config.toml
n_layer = 8
n_kv_head = 2
head_dim = 64
d_mlp = 320
vocab_size = 8192
activation = "swiglu"
norm_eps = 1e-05
positions = "rope"
rope_base = 10000.0
rope_fraction = 1.0
bias = "none"
lr = 0.00831
lr_mult_down = 2.0
beta1 = 0.9
schedule = "wsd"
Each number is 128 + 32 x the weight over the matrix's rms, rounded and kept within 0 to 255. Layers, rows and columns count from 0. Numbers have three digits each.

# q: layer 5 attention query, 128x128, rms 0.095, rows 0-63, columns 0-63
# k: layer 5 attention key, 128x128, rms 0.0968, rows 0-63, columns 0-63
# v: layer 5 attention value, 128x128, rms 0.117, rows 0-35, columns 0-63
# o: layer 5 attention output (transposed), 128x128, rms 0.194, rows 0-35, columns 0-63
q0:092124115087107144141147114126129134133144112125123143128147094151139151141126154164118125126106125113122111115103113146129125131140119133144148101162146141105159168156137164137097140121160126
k0:147111125115141099143114117098174109103119149110122100104144139120142110126149099147146145103128131181111122139137165150114126141111160126100112126110107110110123162155144096148151115126123167
q1:155134132168142120111120142128130146135120114129144106158121152097124122112110108087145122116151138126122138138145148119127131134105155121144101135104107101138139112092106113155154130124088099
k1:111156121127115132152127110164124133132145139149136174110110099139116143118119149129131122139122132123109119122135099117132123095153106126126123121146153153137133119109112145086125135124161123
q2:135117121103136151110108151112093148133113125161125065167130129124129145109101149099102124162150130131127130140141163118131136128138127138134091153120116090151118128094094087139156135110122118
k2:133116140159113152140130108131171145117137117095161135127148123144089136121136116109141133116101130134124121086138103130144154123162140120115121154108111131096133161124107139114105124133136101
q3:115136124148109102096125131116143122131147118077145151115091144173149135131091125115156132114120109153139125111145178107117109138147145142107143143128105122111094153142164140100123135125128131
k3:116127158102100130125129150122126139143108111148104128131144107100131134137126151141084127155119138086109132144090137119118168102078139128131096130151115123145144118140141116143134119117087123
q4:138125122123137130141140109109142142091163120143113122101122123146149131128127145129155114116119137141128141090096113146123135123143132151128134117148097150122160162153126139128127136124158119
k4:130141089100133099068117136079085116144102141149103108138132161128117144098146139152097118124152114094127159146141157135128125134138154148141132161109100111140120144120134119163144122134117134
q5:145117138159144126079129140131113151128128146133121107179140133082120123139114153127089104181140133117126109088161133122145156153082119119108091133131153132148125097112097122149132112119092142
k5:122137142139125121145123136142122146097141110103083138113132103163107115116102144121129122119149118125144141140160102127096134100133075091178144142112095119141108149128133114071137140161139096
q6:115139126118108142114146112123170154119105131117145132122113133112152138130126130123136114125144122130122167142113117135135120072125173155103154143130101138103154154129114115137130130119179095
k6:129109109130112141121137130094186080127140106097139107149099156165119126170104125131140141129135102170178123119116146136143143180148140124106122122119096126144166181121142115149138146119099109
q7:134128143147138121083111143116132150155113116148104106165153118067109129091121139126096121168139140129127152115139122083153098130071141113109121181112145101153139077119101135104129129130103124
k7:129125177168122128148153156155111189093136097109142102133146124183144105152118105138139128162162142096122117124158133127117135123154081097171154115121147101147110153126110116097131146145130118
q8:160147137170158122091089144128148131073112093162102095143137124146167127124138131116070117129132104172156128139162136114096141103111106100094136129144122094142145093131082092150117136124123105
k8:098117107108111144182152145131147136125150138135162153123132093129103134157116125134149104102124141131091120140096080129169108115138108116121133154138119163127149178119165169120134149138125104
q9:145095188156188152123139111143123148153132121105100135148130105180126136148128118113122125179164115089105106107128104125144169150101102119144119119173173137158116107157120160114140092104117181
k9:089155095111149134139146141161157153127134138143172162115139113059117104112100108134141134096116166124110086087172124124131119122140123089178092141120132123156162109130092144055117158148044110
q10:145143111096139113147106088125146146141133105125136134117138128086164165126122092128124105081086133133086134120106093181143117091164183156092059121101113132140151140147169107152141152123106114
k10:155153121128161152112171111141125056142135121086136166119089111105177108116105116150138129098089126121116118121182166155117128126112157129077152092161163138138122097168143145150114121166149106
q11:134144117121147111073113126127110136110111137136081116144165120119082135129133085119134118156151112092161150144194139086134169126121077133122170151127124137168159115100083103101128122129075083
k11:129109158138101198103129123137136121126133156114123118129164098156129150195114153098125115121154156154143158137101078111140125110117101090144122193130140153131112148111146133181120155109122124
q12:119129160137138170105112133176152114142142132147123113125110137107170131130092140095106146155119122129106118093162060089118113130079110117123046138173161174126110104167108160153115122133115165
k12:164127127156126158109144100135094120172168106140119122152165112136083151160102142131138114165211192115111111087128107107145175098153141116131120136127178144143184113123149170104118115105083099
q13:171126154106164095081129166154156137135122140143126129142140120126077144177093151125160130167169113118102157112161174074139179121118025113121143140155177160135166127138118095126140131145135076
k13:106111118139101190117119091115160151144141151106135115135134115123089141173088133076103077153186149119133138105124067116171141142125107086173118160134077157136121153140090155151096104093116107
q14:114109117119161098155124131139121210129161137135072113192114144073091097101117153114065138132118132113156120141140081123113169084014146154103084178133112119124108090137156123100129121088072152
k14:109174154086117182096145159190130176127084158128175210158094197111167101146130110088087135121115164096104089181120124110127089079238099136198113097097147179066102093127140153148112138166115112
q15:154091124140124153145132101173081165127100169173144068056100132056080135065073154169077122092111176153086157059151111218048149105087122144102084129186120094087102075156122118081155087133110207
k15:140110161126187128151112155111188082124138098160148109127155132060145134161108119132103123139118141164133143150177093110124179097136151112109113130130106129138114144133134080181145126131179105
q16:141106083133080126126138113138096118127148125155098202128097125065137165056144193122050186159093135119159099135143095123129127114110148138101100114143094124106165134150144122153139168079103168
k16:175071104140130107088153156067122098090123179099064111164194100122082152133126198160170072112113087159155108122091156158163119103137181089059214204104083116144158166143143136111062116097098083
q17:125079111078166161149170117107125100057110152084140100073052116171113129166059109129195121116118132121098163143072123194110193100144113138123122150117163084109124162144181103037136113127143139
k17:111103130136127087146110153160133134122128188136215122121137133142128068147139170146138103098105237191043069112143123158165122150192159090160173145130175164138161125159208157120091145153026121
q18:101119057117117162104148159085100139147125120101154142141105155101145139137124119144116167106062192165146164111099086153146156115098148182180157180146126131060055136153143088180127125118060116
k18:145111095169140120091181079124054129128198053117096119086117120130144146118157111178187126087147189055154143118172160160093131128095133176082158123150181115116087100096134122142161157120071110
q19:130150147098226083171097176124075078140116153192153070078129252081147110126191149097132123117112155177129158061128218118147155159144111131151167117160191158135114156093102204087104094126196109
k19:098165102120156136117102101118157140134119157152150217135178160104142080138158156168189129120122123111115190130093196186137124087156106074074204155146110105073083110116112161118081122136090124
q20:172119138141157172072110098145144140118096200109139156108039113150109155124162117037127064134155093095145116090095189125128119105080106165167119137139084097114146094100166176075114096166136081
k20:164110169187167131103183066142077126139126132095090129101165199168192106130104129083158101103169051105129054108091155147118102177108140022123119156055150114104151122080137188155172122151134123
q21:155226113108081158106114118159126099183132124135096161185180112144137200142144178115193169081123132132104158119120107116130130129167099099081198122152120156167107231133089103145206215151108096
k21:075152058121076155101042128152111175139151175167057152141158146097172146146135145093096152098144116135143097175078147171144155084158126157140168145110102160126105122139061167184222071108123088
q22:201136125123153100088158152100124115169211116182124077074152171183101073172111093075115068141130133041153124150137165173147126106121239173113159107154084124102047088129137119080119140180072149
k22:145086144097075092158150127123112123108118158120195115152167087117150115105090097181145056151166091079070082114216119126109147124154148049137080103103179157077142132151121130021156122104106103
q23:138141161093057161155164047108160061154097178130155139076083162102106124086096135209125049111102063166112140139146120141149127203136100076137195227128085099096123170146147099161111100158119086
k23:055160109170092153102144172112116186189178101080049201069078112088165094156115088159179119019034151110151181156151166144143087179073110048072149150175144114157074126074130124058160190157087085
q24:095128106095086193102102104204053092175139205175167155130146146062130112112107158132120128156136159088147162144090130075150072165173100156118125135150119182105090147128093123182103105089123129
k24:113115131097113172154145101101187144155104124136086103046076121093103139130144145113127090059148102073049110148169144137186127213188159157093132089149086078049105176169137170152163149129093145
q25:140053146125134140096132146098100053156088143078142104094120179093133126208093168114137193091130148170141153094119121163120146207152112055147146143178103161146144084147104096142056111156102103
k25:117153136152098080120115100081137068144192065111139117137179188137136140108146113070116224105127092106123079151092119059104068092081111085133136118131161152069110096186126113096145161132091146
q26:141179060129103043126120099041122122122173097123145138211117069083078154112107105125166138146125088073143152124177171160107139165095075060145134148091154121139126087118127127130154062116167044
k26:112136187113118117079063125121129178151130119134092116153133162088183115117165158239140131110057112120132101088129209136125114085022193109074129070160087158127199096073118176098146083136153175
q27:170169136227073079149121085130103111113159154123163195126158115148158110094133166184093180204112168175078125104120131117141119098167252079164103196070112114091120130137160047127193126125126137
k27:118106159155146086104168083143146096179100121087082130075111100162205157136103146140152102112099170082150140124115135133108124117043168152126152145108091112122128147120162094171153077166120139
q28:115098135103120105106111146136061160147153196184063160118097179110145114220170077077200174074066151127117122105124201197132149030155185115154131123124055148094066095175169119121106172094044117
k28:143082124089182179129094137115128114068141167158117075122153144160196152133138124120180175070170195129150114109129168145097142193183181093156160105096154117149223215129055109147138124132065148
q29:164176121002049075102127084125128098142170163138101124119158078150134206065092118153135163126091206152099168173104093117136134094165059085022118112100222149162189208132140122094136114105104136
k29:126123145118167139152147158090115254084099142105114140080111062226029154072195113149178189087149095082155207183095144169108117133088091142171121160114029070133135200141106087122136179103146125
q30:124075120212099177118129155122130178184100145142121150117079171156134088140134139047114116125120135117123171136131086092125094112117154166081119141119140077171054102070124085170129105116178161
k30:115117139141163116166120120164155165132106169150177193173131127084104121136057147018211102111163111125084105061115084112156114151087111153188132151190102125218115092141097109102126155114119123
q31:162199090140121059118113106145117130190116119128119152147107072087094161093095190175081144149116173147137099112101137085165121132095041142146175081188162170201241116079112151098219128101087100
k31:152145183126044155216119050133127139095163059136141131156174037186093139149124146155125084125146123147115175179086143142106136181188074199061126167175081102147140125164141151105193150158111143
q32:094123123145174133144120134131116108127111133137119096139158115142132143112139121114120110157137135109137128128132095115127159069109102129103092126137115101151127143134108122105103133121113109
k32:152151123115091127092141125124161117109127114113109124143111158163130129117126140127135119109133144121113148147109161123150127137143159121154111135135125130108139148157123113143135126125118122
q33:128143138103130124134148083140147133151137127102141160109124120147134148139136126141154143103119127141142158118130162120132085112124149122153156127144132136086145135146130129125121102115139103
k33:116114144131168116132148151137119117122122146138159116107128129113139095155117141140124132148126121145122111122153117147128141152119125164108128077149152120145124141112125139108144136141105162
q34:152156132172105097114121140135146126116119122143129120122121143120138111110109131110144141117145121155130109136160186110133126136113155128129133144107119112120108083108101088117163115142095103
k34:119119161140125129151156141145129131127153124129152155150147116117136145134129148112129128156137129096128128107122102116127137121119106105114136117154135135131111112109143151103128126137134134
q35:118156100097145093137143099134142095114155101106132173103122090172140118135126130119133153094130132098141146139116098131146129130117116145146167109128130150109120133133127156128128128109135151
k35:120148133112094135120114111110096111132122153120091122137154172096133145110130125146109096132114143128117125131119144114125150156095163140100100157143137137155152124149135101171133126122073136
q36:110142151092152122107117124120189090148146108149090128129142074137130145130133134110137152121146115107110136155136092117102127084113109151098127147114167122131145100163103153126097140100131124
k36:124139099113113130107083147104109096111131112111107156148122145150138145095132135133092096133108133139129143126139137128130135105154167150151090149147104148153126155117136095142112127158148101
q37:144145129140128127138117113136156143138134105095150130135131143115130141145111118122115127117114140105129146148109133130124104126131167150134137135092107136130120139133132142119137140126105122
k37:114151145107145103097166150102099166116142130134118134132110096083147124156115126139100124154137141095100120112122133149102158114089116119128092119150167125154105109143127132090121122120110151
q38:114111155118139151164129125153135134143131159100135169151129112141108150149122073168114090126133167116114084105093107137133148116149126148140100090100158183124123133159172162144103103094170139
k38:154137110114134126142078104132125105119130108156110153126131155087190155127131147138093083143123139096110087118135185168093137102168165141121098107180156118114104133130124133118117103141135114
q39:140149093151159111105085123093120126116114134098142151112148119150178133127102138093105120152147110121133138137126118138111113105136146132100146115133156127128087121113130150136138113128159107
k39:128139167138147096104160144120123165109139123137122114122119123092128133110143123129130095127120138110123147175109145143118115121125129133149137101136147116114137111139137131117145120162154147
q40:113100094128097143103110123167156128136136124094113173107123136155145156148125157116155145116123116144120099116109175148122170136196119108126135114125146141122094116125195143120157126120185161
k40:144139121100147087097162156093124102162130115138092094125091189144141103085112127157113159148100154096142112123170151143150137156111164162118148137152127148133132089141114069136116084119086153
q41:133140122120115146108102118155132143166116099120142139113109125098156138118169126109137141137105114097116153132139148120114123142156140142116128096117136127102122094119119121137160138135122093
k41:142123106131157118128219155115106063120162111132146120134135136168128110116104081140165153117110159152091127145166115130129115129102108088139168115129108094159134113155116122123098123134079137
q42:158135164138145145160144144145131179135177130167151148165086133099100132128094135131112138105088156135105124122110104166117128103137184141144111137130152105136132133141115142120115136095133130
k42:172092118136111144135101137107144112114135100114113132115119110114174148147150131136135125127144137138097105117108125109124166084151108140109086107123151126095102153088154178159135107146132114
q43:123093156113072122091113113130171156131111048157131132160104132131164169090139168164099141132131124175120121126139186134128131129164106101117051107123144140118147108100115106131140131131151146
k43:145148116124131078125102141111095098112149124122126132125116113151146149126156133139144130120084100120136072137151210128106127114146143122101120142121141175111122119074184128104145134176106108
q44:216144113114155134132102152147128117174115154126109114145109132098091142156091109065135131165169137094106156156167156075130165148117115196108180118167164142137167111137145156175122138130095099
k44:128107124118077125135164142083094147087113133143129091114207131158098059125079096124142146155129190106110122106182116136102112139080093096200119170115096079176113192101092098098144133161025115
q45:154139123140153069108136115136111193122119085144136121149091146146165148111157132139109107140130145134135124165117180150108128115151108152120097087138114110131133118105166118114121134146126160
k45:141126131159130167105166135096129122145149143101114136120146108137119164147139147109148147088129145121144171127111151127142095130098075056098134185123134117158130146127123152154101152137103138
q46:137082169168126131197118099105128100112128108135124115154125132149110083122143065191134120139079108139140103101082093117108211144079151084156079122121104133166129151092151141116111086140112162
k46:110114148125125164108170153126136164142113123111152151148120103074143170126138138113137130168136107097079127157080109117162131075129173179145092160107147108103121136126143165107149139093101096
q47:119173145114095130108105126131123150107137166121137186134122146146114159081131118105104150169127132108153118116129151070119125163153120140160140131157182155170135101110143186113109165101113144
k47:154068079161133201139118153160089147155139143189152064086077189043152102137132164089116145066160179144114162144112175126131172111141181130137103167195162112127138182159177068152140096132114068
q48:141101154137159139160103082158121075184144124133164109079079145110124128147075125071120138090124165134117153137143107116142146057106100176184145174199191142097140165180113108152123175173171105
k48:167117192115158194142173162145102146136166112142101149189130176108122155086083122119110101106097147106125147103093094091124142097137157157133151196132129107166192098126153122097132125131139125
q49:138043181130127130146126124125161152160139064198118128187084108151145128165112150106107105215185125154150119118148088078171174082119107124121072066168116186143164179086138124164108111071073129
k49:155115114095161099115053143193139130195179134132154102142073141143147132194156161193127110128133130212151175107157086142130183168176125120108107047147157103080117111111124088135147118094117075
q50:133121135146119142120126198172102154121129094132160106082087061109115141122132148098115151116146133177063156105098112124176025121156114139114119127090080124115137121098122132123156141134158102
k50:164103102109119200084139132142105171111137137128160153146154159160101065134104104140138145096077141169133091132084117112155139057120205121133120113113153109064090136220190068125133161155134154
q51:177140131159184153153152128089118072108116140179107044091144132125169125159118132120098137078105114181139088055138111085213122077078174151129200130108181100116128171128137158143148099161108148
k51:092113134164066123153136112089082140177108172152141064059060124140128140168109111090087153110059159169161132153065157091121085072089164075215041092145146166117086159157108148108151118122076092
q52:169165144110132110107154209097097154091165106144068075107138112069037127027101138094142140132169134143158168168135157172120167168146101181085191111097165107126155098083148038139135112068109134
k52:118101173190081138178189156108075107138153136128155151101080176128114115057098136094094122098128080165157092070130169112121131169119081055038163066164123137118112086107104117104163084119149220
q53:147106088111123149220066120049062082086117099100093114073100136150166117095100093135156110148152124126170093138102162083172139146156064115192116115120062176163136123144156128108155111168106173
k53:160111174146098181093073110121203177080156069073118083149165073145100136146165116105118120107132092125143077173072123147112139137143063066110061121073098141114173205110107116096135139091169125
q54:121146183232194159137120130099154124103149127126195149159155157130166109134116125112134167112147161143128082132230173099153095132118096120117170080162114150184144125108102157195155103152030134
k54:115127108141184081111133122088186114088092153064245157116079140161152222116111063083124112112162148160084150159176177121192164117104113159130089165055133143159145116164124132180108100112154162
q55:108082152140118150125029147135141174082110125116139139155133118135160124069084128081139216150135079153060142047039146143142129115055204094089103151139085235081107135168118148161132109110130195
k55:179105105130150112129142087089128110136122172154107160123077084184133127123117132030156115139125128135129097140088133089188097114071177094083132159173156176121177163106169182206093147159112147
q56:075090157184145102181148115114074187072182115159147184136174111197158085123126123115087117130071159066135130137098031154127095105125118157153097182115116101111098051118126101161092080179209206
k56:152099088107203120138179095123066070186137086179148174145069088166167056127094127194094088137184142104115102162168086158110129153120143117144178137101069195147087172159169126094100105067084210
q57:152144167151069152215131174088169135162134157155078099103088188108092153108149078104076097099100192184107155178127062067116145118129171069142090133091089131181083105067100144119127146101081111
k57:115142098046128136091119132088140097133095110131161139054107108146138129062102146115103079061155195142136147178083075126132119155045142118167110189104090101105105091143099159183133223129137119
q58:140123087121167158212174100158125131195108117168069153097096096211052143160078167148132154165114079139097169160100157118117182108100139178105091123133121144142074147122109084180168122079227148
k58:098116132141139146137142126129110157137124083127196127165105090121107126127081139139124127183137110038129096137163140158152168128093145171125082065172095169165140085139135087111184115084146122
q59:121155142119156132085098126107116022094076147100070094123112075136083151136120082107099150165111112042067091144132103093108132118146079096146149102173194170157039141094140094174157115082149117
k59:087119137150171131123162134143129132132135090072085116193164140140184158177059158122173102108109056097078088147108104154157132176189111093124103096182170113111103082094131140143103137125147080
q60:184137119100123105094122174094142091184130132160092096096158118150059102110133138153107127174090114179099178109109139092102162127085053099177173152158129109134159118136146194187100073156050148
k60:115148143174058191166174133155092117161181139137134078139128186105072209128142137110176113161184132133118207189117106122102116170163161091076090153152132112093171110118070077061057099100095183
q61:140121117137142127107208141188188129129151081164179171078139170109130197111082143084160148193080113103108142127166214071121203150181098084107202059162157054103153143111179063097174222152116041
k61:127167135074066142149069144152125178182131136194124158099159146179157131080108152101144089152085093113169131183103137092133164083186056152109116094057229161098107133117108151143113167159132176
q62:132062126118060128163152134105101083214128123160159110095162128094061124171158132136114150166130132095107168159097161141110123149152124095036227009193073133159045049160091162086161103179189153
k62:170073146124104146182114092129113129109152105112125184115172165129103115141044125085125145081199131046173132188164122090106148162131099191184140039138122181147112068095109186143161118143152132
q63:240070179101110098114145114127089177140056154092120188130168111177131140159120113121072142099139073106144099123134190094140144110164101107109158128125074165130140144121207163092105083149177182
k63:100153144111164186117093172158141125128080086120083147157075112194152151202146096135158134181216169082149138124224129101153104131154124117132194085075197098109139051140146159139122121063130073
v0:186113137132170085190158096167107159088115092091144119106070142115105134164103121198099125123186094144146142140128146121203095153159185143130093138129136116131110126123082195067108115162135165
o0:173130114076083153104087135061128193097127083124094137082154096106153128044100130114153144094124180128145147117187168098131086093086073120175202142102084093158165148174115096077084169124139080
v1:056145156139141114162161119133118069165105058133119111135094122120132165192169116129117179123180157161075168067104176144167151138078136131063109129103163133162146158121099084120130110154112075
o1:131161131120135139149148081074156159141137153092100097118150129125115117139153124115122123123127174168146112178126084097045114086105037107147122092114159156123095106118121134136135074168085138
v2:085165132190153098153136110171101156168213135172088165159109116096148104111072069180102105148157118088106098102158104116154146138091112114160124122173116073119155136178080111170108147073116143
o2:170098121100111193120141140158150097145146099132144140137115132161115122083097089132200188096144125096081090119091134123151145128105104135077099145112137171144141075032174135199094089125132138
v3:139122091174121104093111103082158133087090109173092169158111064105155142170166100100075209137118161125092077147090101146094082146127085136137121104175106094143096124146108185149147111124143090
o3:080173141094139131075098137151120141123069172076096108130163166138116110152117190117135171101180141141114131096163110177142061100153175180103156085120159175089175154155108100170108112121185142
v4:076105154090054107131181159136093110155137147181117145152104112130110116126171109082137088099105152103174170045171182138113126139114093173158080137120127124125148112086147101147180131115151166
o4:119199141134166085130120146148119195116135224105171150116101140096130142074143081186165107155102131156058079127076197145112168074123142143082102138092153125134161109132145137141129173118115117
v5:132122129156068123151184159178150126090079107171105131067154151139219106190113164174169154108184075181176059146153160158137177085130097094158133090108178112110087094107143141118055138159119133
o5:160134116188134140135111163147156070177112195125180112117054107146113113130086106144120093135102079149096169057154201118145114116132068171177085138099070121156096105110064113131109148166160145
v6:108151110116180169170152149151087063147120122140133214179079100126074183162083113114136079115113103146170121136129158097154093154135114134099149119114064105147121115100105110149102136144173158
o6:140097177141041151127159131163151156139146131111129133165070134089127053066087084187134110073115109106143081121102101118171131110084092111077209118117147162142156143131132135149130130128098111
v7:131134142120180102074152161141161078115175178131129098093138081151171078134180076166124175113115088098126084095035151094147120117105183117104148145133136087218128120101071067124104079146041148
o7:101102132157135177188072096142109109120116137124107155105110219090189147121138194097138155150137112102107191174102089092114179146116093156162179136174103128127125090113170143185131215114134116
v8:120091145158078115184139181094120105119132130083119110112182154205143153109178118107060106107107130123117104215192203122132082171172119163085103118152209107150144090109086127109114058127143075
o8:125178134143147050086205099090119103119083067135112128151121088085053113137089086189144110145122133116123144102110133143181131109106146101162177112117180149082128114213147133171119114167050155
v9:182116140129126190126146129105197130134144136099149116113070144183171144070114181104168047039120137127102204133134113092202126129121100173123169108124140103144160128113157133066162129132124136
o9:167097087181078120138100176143120087152122114161104168090160139104082134089075177168097158136095129098133081135148116122141164151126123118112122155068120147148090134130082143154050209142090087
v10:136150154158099131115146157059099121162151137091132177103130149101070147120145133119068112101178196172150070132200150164118118134088101103081083138140119145100160096066087119083162079091077111
o10:098228168196142093168147112150169125155095149135200174091133093139096125157089095125128122166107209128120143082080086099109092098120080174162121094120111092114073153126131123155182100141137084
v11:158120142157137148190159133053113108054198116105144135106087216048170139117057163144139099189125116115159078140154136110105083124154146113158104146184132163087158163115125145210163106147086134
o11:128189126075121133073138097102135147147098057171126158168171143096168136104121145098118182119104174120172121141120119088145114053115138136136120122152078163143115105162073158085086099090124154
v12:192135186090106110141078105178047073180158132116150196185113147093160153087121037122143178119092132176112119120167084127160110140139142139131151190116115124162063179140155218167140149155128101
o12:044109104131124185166143131151149149137155068149097133079106082117107127105101112191141081153138194132114068104086138208064100129150132114093116102138161098089191180096077089189144129102145163
v13:055182191145119132148087143090051111108093113106143107153111188159106182152113117159141182065031137099125147131108146100160106177151124172129104167191156108073183104167114181177139087087100117
o13:075218112135124124126178096153136119198189158153107159123113098131109133183128132051105189140144147133068145097123129184087120099094131079133126160170135171147116160110156108143128067126164163
v14:115146110152135142147116139142141127083048150130042075168067169105137120095106181132148103079184095120100089122078068167121182093136069138187092113130140110129134128157149102200086105127149122
o14:138140128104113171120100163175032120089115154172171115123172069108166044097150071205126168092090108147127123086133140083116089119171192097088060171109101207114064160092119120128095148143128143
v15:183140205145123133111079060131184068213152134169134183110112155178160162153147163151108108130137085139125117109127108091134171149099165100136235187127181089122096135125109097071141111077117140
o15:049118115135154166112087168130195072111103152137082119144108119129110094075125069149107081147091162071139134150183098139152101163170071125142092116139122123074158113103140110133139132110133126
v16:155156146138128138075186107146144116110161050169127165130161111087111225136095099110124124146199102147089080144092118094022104157176101146153115094183134112176080136176079152114103143158089143
o16:185137153141126165135113117125122179134141095110162145144099238124137082157094116115134060079186145131132135173150087125196079095106113155168147198092086129140187104156111113164116174075091153
v17:101196118111085179128150128197099140076058151114139166111235126191119159104121161120147102135138196030137079129168143117110116126107149124114143176140180162088182114159069168152124111087161133
o17:078160153130111101107127127134134120184167181201212091135106145107170155133119095124061201114078093166077213164120183134132070124139095081161138030158173128135116143111187094173182076086134122
v18:171125063136112183062087163135079093146071213137103138173132179102080132116154119145171144123130146090154155110127137103144154133153103157120071170130123095119036194151135028126105123149103084
o18:100096152165063146095118133167104163202101104132094122181107073163153112080087088113111082149148158045070114085134109207063117081106153090126125081121125200126141124148126167123127127133130111
v19:103133137164121154103099070069153111131130124153115164113108118165109155093143158103112064137170149099099145061068130147162146128096121068077090052114132108104134118099084129166173155148088092
o19:112082108113162156172126121168124167206158150157134108104184175085126133152102235097079139080128114154191161172118144102121164164142149163095101159133146158155196114090198140115137168095074111
v20:115165029147147130119136136146131101152131100105093143102144156105139061119168167164138152140196098095106086141175097099116087110189099118170131149086077103087155061143142113132147115141124116
o20:109185138121094147143138154128104150086088105129137116122066145110202154150096098167101150100145125172133130121151164161078141113104102213134068184146098152129159118164182108091156118162107155
v21:099076124089138125165151181158177143103096063115132159123092102108098143189137182019060175145124176118143141143164147113122131119146117157134132193178126129084125117156075194152185136130151084
o21:124171145115116143134093040107150124099091102155082077144190103116156152163166121149128136125078081163159136108119085137154025165084129164087096075134143157154139189158096096134154135142112194
v22:102154143151155182138175111133159094049116168092199209140065185087162142167128142135132113176092114196088152214149184177169077142110081165049172129129114162152100085137149111084112105167130134
o22:134158123203106123090140213139101164135067066077081189147138125146102135137118073089076125094117087135116141154115126059034141115115073068132162162167095146089182163134155133172134059104118156
v23:127153078124119147091133110207142110131068157172122118123228142185125110107054183105102100148118146138145171107048157143202151106160146141107141093153103060171162092072162043123126103136106162
o23:089043197168149109127080124084106127151093160150162067123160149100084129105095150164154123172144070114110166156101150103166135097108129008151078074116120110166158136088120106069139121106193129
v24:074045144121178100004161165120175121119145086077124169189132143164145148123072100146176105059109126133112177102141167165070131112161099129170146119145187070090165151086124143119095117162146165
o24:163194097174091082124125134130195164153083151103127104080147150125095094123144127036151153200175169139174147062179138159140101118111110051082107110164135127134157054099125142103106159137093119
v25:201142180054070147093094175101166097115136137116151129099142160087077155103137166099128129091198115095120104129139067178128087112128193080103191122112160122199112074129164139120167082080129136
o25:105100155125169154218101051105138140118120098076069125208133108130130084148147093106097102123169098137131125181150170143182121200118122158156156079087074140137072134106098140118167134120165112
v26:099118176162132096071141138105082144124146166198057139115125141098132193130158063133120121113110091179057101105150149065175160174150147142143175105082125144081045155132176111148117135087172121
o26:131116137151190181139129147184097118109157107113134084130083094122088086146071100148095099111120093122118136174122154146098116093138122123104089139147117068139140066104134124140112068131155138
v27:090166056158125103121146153156165143097071081129093113098171130042178138088140062172117159098193144165120145127135122117150156103169152163117115141160109128172157119172182120126102135121144136
o27:160120124103128157107112154149057148071104139165176101123073140127122143148111118088117114159140091110133112130092173062151073153087108202144088138106174181150114145117102128125070130076144166
v28:089140178105137179122119132158106121122129161173133102138122100151120068114161157128089105212172184132141106179165182159155127115095161078142121109124136202141148108084220156147166164174135220
o28:121109111133196187181132161146023102133139169143209150091183097096095132122141174152110152054086166101119100140093065128128126166078114083198133089093082104132080142207136160104123117159185115
v29:092114111125184060103090172196122172122142158128057066132149063179149176103129146093108110127097196167067133098124161121117149109068074061065183178129140097103063128125118088140190092119197152
o29:102120176171107119075135174103147101131109122207122101136131165119129056116164148111211138124117137100065127113103067142111139137108146155133109127118143110119116147121138118107117144139153095
v30:110072153134118067059146154146145147117127110137106095216119202097082101056072155089170070192135171144167156054146128109022078103158132108127213111151153145091106113221078178188155048197100132
o30:157127129067155123063157131120147086235133094152152165130105194154175124183247184198158178125122156093126120168129180179164082150155126090189083084142118089096117120098163138101137131144117123
v31:128143181139138108155096077137174068125093103201093111125134210084207201124063125166159129171140131112099109104155097170105081168145119133077104139177117046206135176068118098170099111102170189
o31:048105162143124126124103150157121125134151161099083148109205143087063087179115120112142131107147066097157107155112215085141085095170140118167121124159145142162083111094106067154114136066099156
v32:059099146124088053111103091157102186149172166092170105177072159136144122104143164144140091138121149095166113099101087060185141229171068106087089119153065147132067146185191119095154098176121159
o32:107155110107158135078170140134130163141174097138031150164164131128088145088167152123153112164099120134142120178153122102154085131093125150160109193114125090150179115069138118171107131163143103
v33:089155161120103173080165104113146152109120137130140141118101196132069093093083106148122161125189156122131118123126065102097103189138160039095103134170096172102050119125159181124114205136121152
o33:091121119088158155149102118157182123122127170144153100135165121084094177087155143097133159127133111158124073120144175127197104112149059103170110160140094121071160175101126168103080101147113101
v34:047142098141086131075170128134111115089122128122192123078157137147105155156120103145089087156144091132093152135097148134167183181060134133115156100124111139126168082177132127074092139091099025
o34:114174096093176116155086094112126134150116147106123114145145162151115105035142129089074095121160103125087150157102185101084140099107117153144136141138137123089148155069176122058060129178113142
v35:123098212151152175124139134127106127109048082096118147101159126134097101111123116134133117120080194199117127169136097166142125066128119182147082062129183139097212098056077085151153088155095179
o35:133168127134094107142179181118091150149148163155137134160191139088050075155047165195118159129158088131129177141134177150092085116117099115146109094164202094103104126132186160070119142085097095